config.yaml
n_layer: 16
d_model: 64
n_head: 1
n_kv_head: 1
head_dim: 64
d_mlp: 256
vocab_size: 512
activation: "swiglu"
norm: "rmsnorm"
norm_place: "pre"
norm_eps: 1e-05
positions: "rope"
rope_base: 500000.0
rope_fraction: 1.0
qk_norm: true
attn_scale: 0.125
bias: "none"
tie_embeddings: false
parallel_block: false
init: "uniform"
init_std_qkv: 0.0541
init_std_o: 0.0
init_std_up: 0.0541
init_std_down: 0.0
optimizer: "adamw"
lr: 0.00497
beta1: 0.9
beta2: 0.98
weight_decay: 0.042
lr_head: 0.0052
warmup_steps: 259
schedule: "wsd"
decay_fraction: 0.558
decay_shape: "cos"
final_lr_fraction: 0.1
batch_tokens: [8192, 16384, 32768, 65536]
seq_len: 1024
doc_mask: true
train_tokens: 147200000
steps: 6122
dataset: "wikipedia_en"
Each number is 500 + 50 x the weight over its row's rms, rounded and kept within 0 to 999. Layers, rows and columns count from 0. Numbers have three digits each. The size before them is the row's rms in percent of the matrix's.

# up: layer 12 MLP up, 256x64, rms 0.193, rows 99-112, columns 0-63
# down: layer 12 MLP down (transposed), 256x64, rms 0.191, rows 99-111, columns 0-63
# gate: layer 12 MLP gate, 256x64, rms 0.198, rows 100-112, columns 0-63
up99 100:473483450540476528511469443466462472419456452518395427488520416519494529553535514565472479459449432452490386522555467512535571537512503416538476548482458356580431582519485549490449532538554497
down99 100:539531512602542410452497452566464518543478478567579533579479497566579509435457532542490527486591561462471437480453517547536513520492444557530506419500491578505443525459392378531543488493560495
gate100 090:481566518416485444601578566518567587494527458555519484543546498479482553486513518470539442612540523426492428471402527466530478494529554527521477490516546447416478429579535466471516586427576484
up100 096:487469471515611484500522430458486467444526469543450534484551525496500496392526433561542458526503511558518446477575462527590441434564504483552472540637474544501522424547428497540558487490599589
down100 094:480454531498447465517442576520487464485524449565506512472519449421445350515466470398519381485505526446566561430453529514426504398584533404508504498473464549509498503554519478431537514484511455
gate101 102:577425449459533443593465467493477494509541553550566518519501556421539501419563559495351500440535505507445522538503608550477582457560424490520454412460449505477520499488541423488479512532539498
up101 093:486517433403484576550526523481483499498567545545495507470449551622522488492480522379515500529469521514466449505478493502518446629539505616498456553487439480454515582440486430440528594571549488
down101 097:557550408414412522472530474543422569595464561485480488485544485400518543458543500588448460518491461559503662494431410502530552489508497494527532445449510495470548522511460537471554528509550503
gate102 103:490453462505436481519498483559445550459536535573431471503443458403557546529557440446543529479471559580546565517490476507515607589526551475540494549597573563573402511554504428530479508485541549
up102 097:478592519524584446512538493433476503506551441526511433467471503476543439518504505452448572515600438473481428540435578549538576525554519529570555506609480486493438431377461485537425481534545490
down102 101:433440483515484513407578468555465537507359532534511508447492439454504508520534519451552564435516521493437402525546597549536513489414559450504491538529542432495451546488634502475513531422504480
gate103 085:489461521443468518569538507554499526574501514468514458526551593451513546477509473404545616542448405438594477615422543464528483497489481488571450497474517523487371571549531474482492459562483500
up103 099:505547537512513570466489584479585613520490462438507435570501514548480467488532509583565465450514458437489341574460527462472475512527462540458463508438464463520432495431485568436471508574436546
down103 099:523495486435499584551486505572567527474460406506455491447533606448552588533446567564466481394571457538489561375440471473457485466425452572587529538488532519501498488505485500495532457499440501
gate104 098:490557440447489511505545488489426481450528502557497575431452566494548557508585441472531467497488476664474514557535534453404458432501584423448406503519546518441439485452542473501420526490522506
up104 101:483476549458514490495477403541495550462478516373563497497534478516535575548428573504512492506479511498485460555444592510536547518404511472541419468420565530512589517607572549425489516510429576
down104 103:427532470466479546589517414533460458471510550433406533574445415560446478528452460521538565468551511535485382397484535528482481496555483455422462462513546557522510480460515549523528544482495372
gate105 096:608568498429502439439552454476409627479476461456430486529510506512527533553541488602470557555546502479541550465400513536449495489497577511449407539498558555505457488522495508549402462459537502
up105 100:509521553536480530487439587511477438612453504552597477560524486469381526548583466468466453491515565436493463431535491574515475500542473528582537501460436453547599503413452500588534551491517518
down105 100:517457556506531481516508535447416501591665477461427561462484506508502564467529526404490495546552522476516505517469509515433463448523593511517502490522470413457525538488555585436585539624506511
gate106 098:511542573505443379447521504502478549498581561454521462480536416586394515508509405428504485552546501598478544508462457473518482501505512425516526567510590470476455517508573541410415518528439520
up106 090:380411569511476413535513396497487405552454516501484529457438463524512541447498527509468532465478357514513584482511510533438480541492466495533461419543510468547431476429538461473510555485546595
down106 091:411444506494493486463443524509521485428511488528430436540455513610531505513537487460592505525553564446505453451451479481519547437444521544513567412467442629478554487502495453454506590552616554
gate107 101:481447404469497503501477487482436512569566535442422515527423541617540540406451572509581510486549489485569478553485515500498539561539429543500517510522578441374465554489438470579491453490485439
up107 098:522551486552433493540500458419548539540463535479491528444548408518561462480455582460609548471439533556547533557586544470530396569509454502534594548524501468398527472528512463490569529552562470
down107 101:491572497472510525529448527526509576536611566444488524481533531487507434498535563520519455503524474552527499479544564586517568422390498460586566565544515479539575463442543556487616422465440548
gate108 095:478499430560602504483594570544547561516543411451501523579505584505460518535467479506485543483519440497479589451466464484492485531499489546527466494567583540507359449487578567577435562491496453
up108 100:550527541477461499496383507479446498638513519493431501492506521564494508548636497433560525533577506501482465510589579554524482440521476576443516489399517429438535492411484477545537537544494526
down108 097:501467520451569444510495498412537456500563490496521459489494539521581594463414503429431459454482500478643518439436468420505451545483503583557466495542481480533422419577541498545497516607481495
gate109 094:533507526459518590521539434463466492501502464441495466624476472503521616501463457599557466451484421504426427548441505460446499435584424546524416477520505458489509592480449509458419542556475485
up109 103:468489465504515567499537450478507521342512507509603514520475398493541513485514485506582543478531509488514420472453417516401480488338587470477523522496556595496488426530511435515502485492472487
down109 106:550511462592399579511571511486503483422477478498465491554457513546545549539501481438367529528527515582497511511472496532520522605408511460521502551493532439593519536596414462521455572504457446
gate110 106:530471561383573509515637462565478504486568564475522522550560509525553573497496510482574518450427473592568480480483530478372526501534410508558522493438495520512543570487588535498553514519513518
up110 103:433479482589475492472465437478425588514482474483572478547489527413498466529484603508424507532498504603465512475519535582525566495493542508621425504433479516514529484401546584476456421461447460
down110 106:500503447436493500494536520512505435398503499572531538497464481524500658546550498509494401505473507454509487606514566404533493532559479551498560512510528528508574472428450471406439574427488581
gate111 100:553494435531571485534508454430493480515510475483342545460506582543561529451476439448529417512456426522499464448495605486502610488517502461509433525574473454431495607481478521517418492546483501
up111 103:515548548454534535520453574441539456577564457554547546543446457584496481477467455413554414554424492479501501453481498576548628518483429484437475519537492506488430534509418504465505621497491559
down111 102:461487491545458459561481560518421492479368550541488452503528500547483504501515532447522443430507568472491563496510563506485530503421461540504536455527598444367467459520476410432538485475486358
gate112 100:557445510504532515362520535503459510468509541425583448594522505534491547506480542528534561592475612436556494449419483541483500472431516422566464524524518474564590457507457523563413506447526493
up112 103:411436614540492527494598459574503515516511474457511468493541555489521517478577502511444462543545491491468405408578464461510597486474500497502515530558381512512514464427381512566468505494538422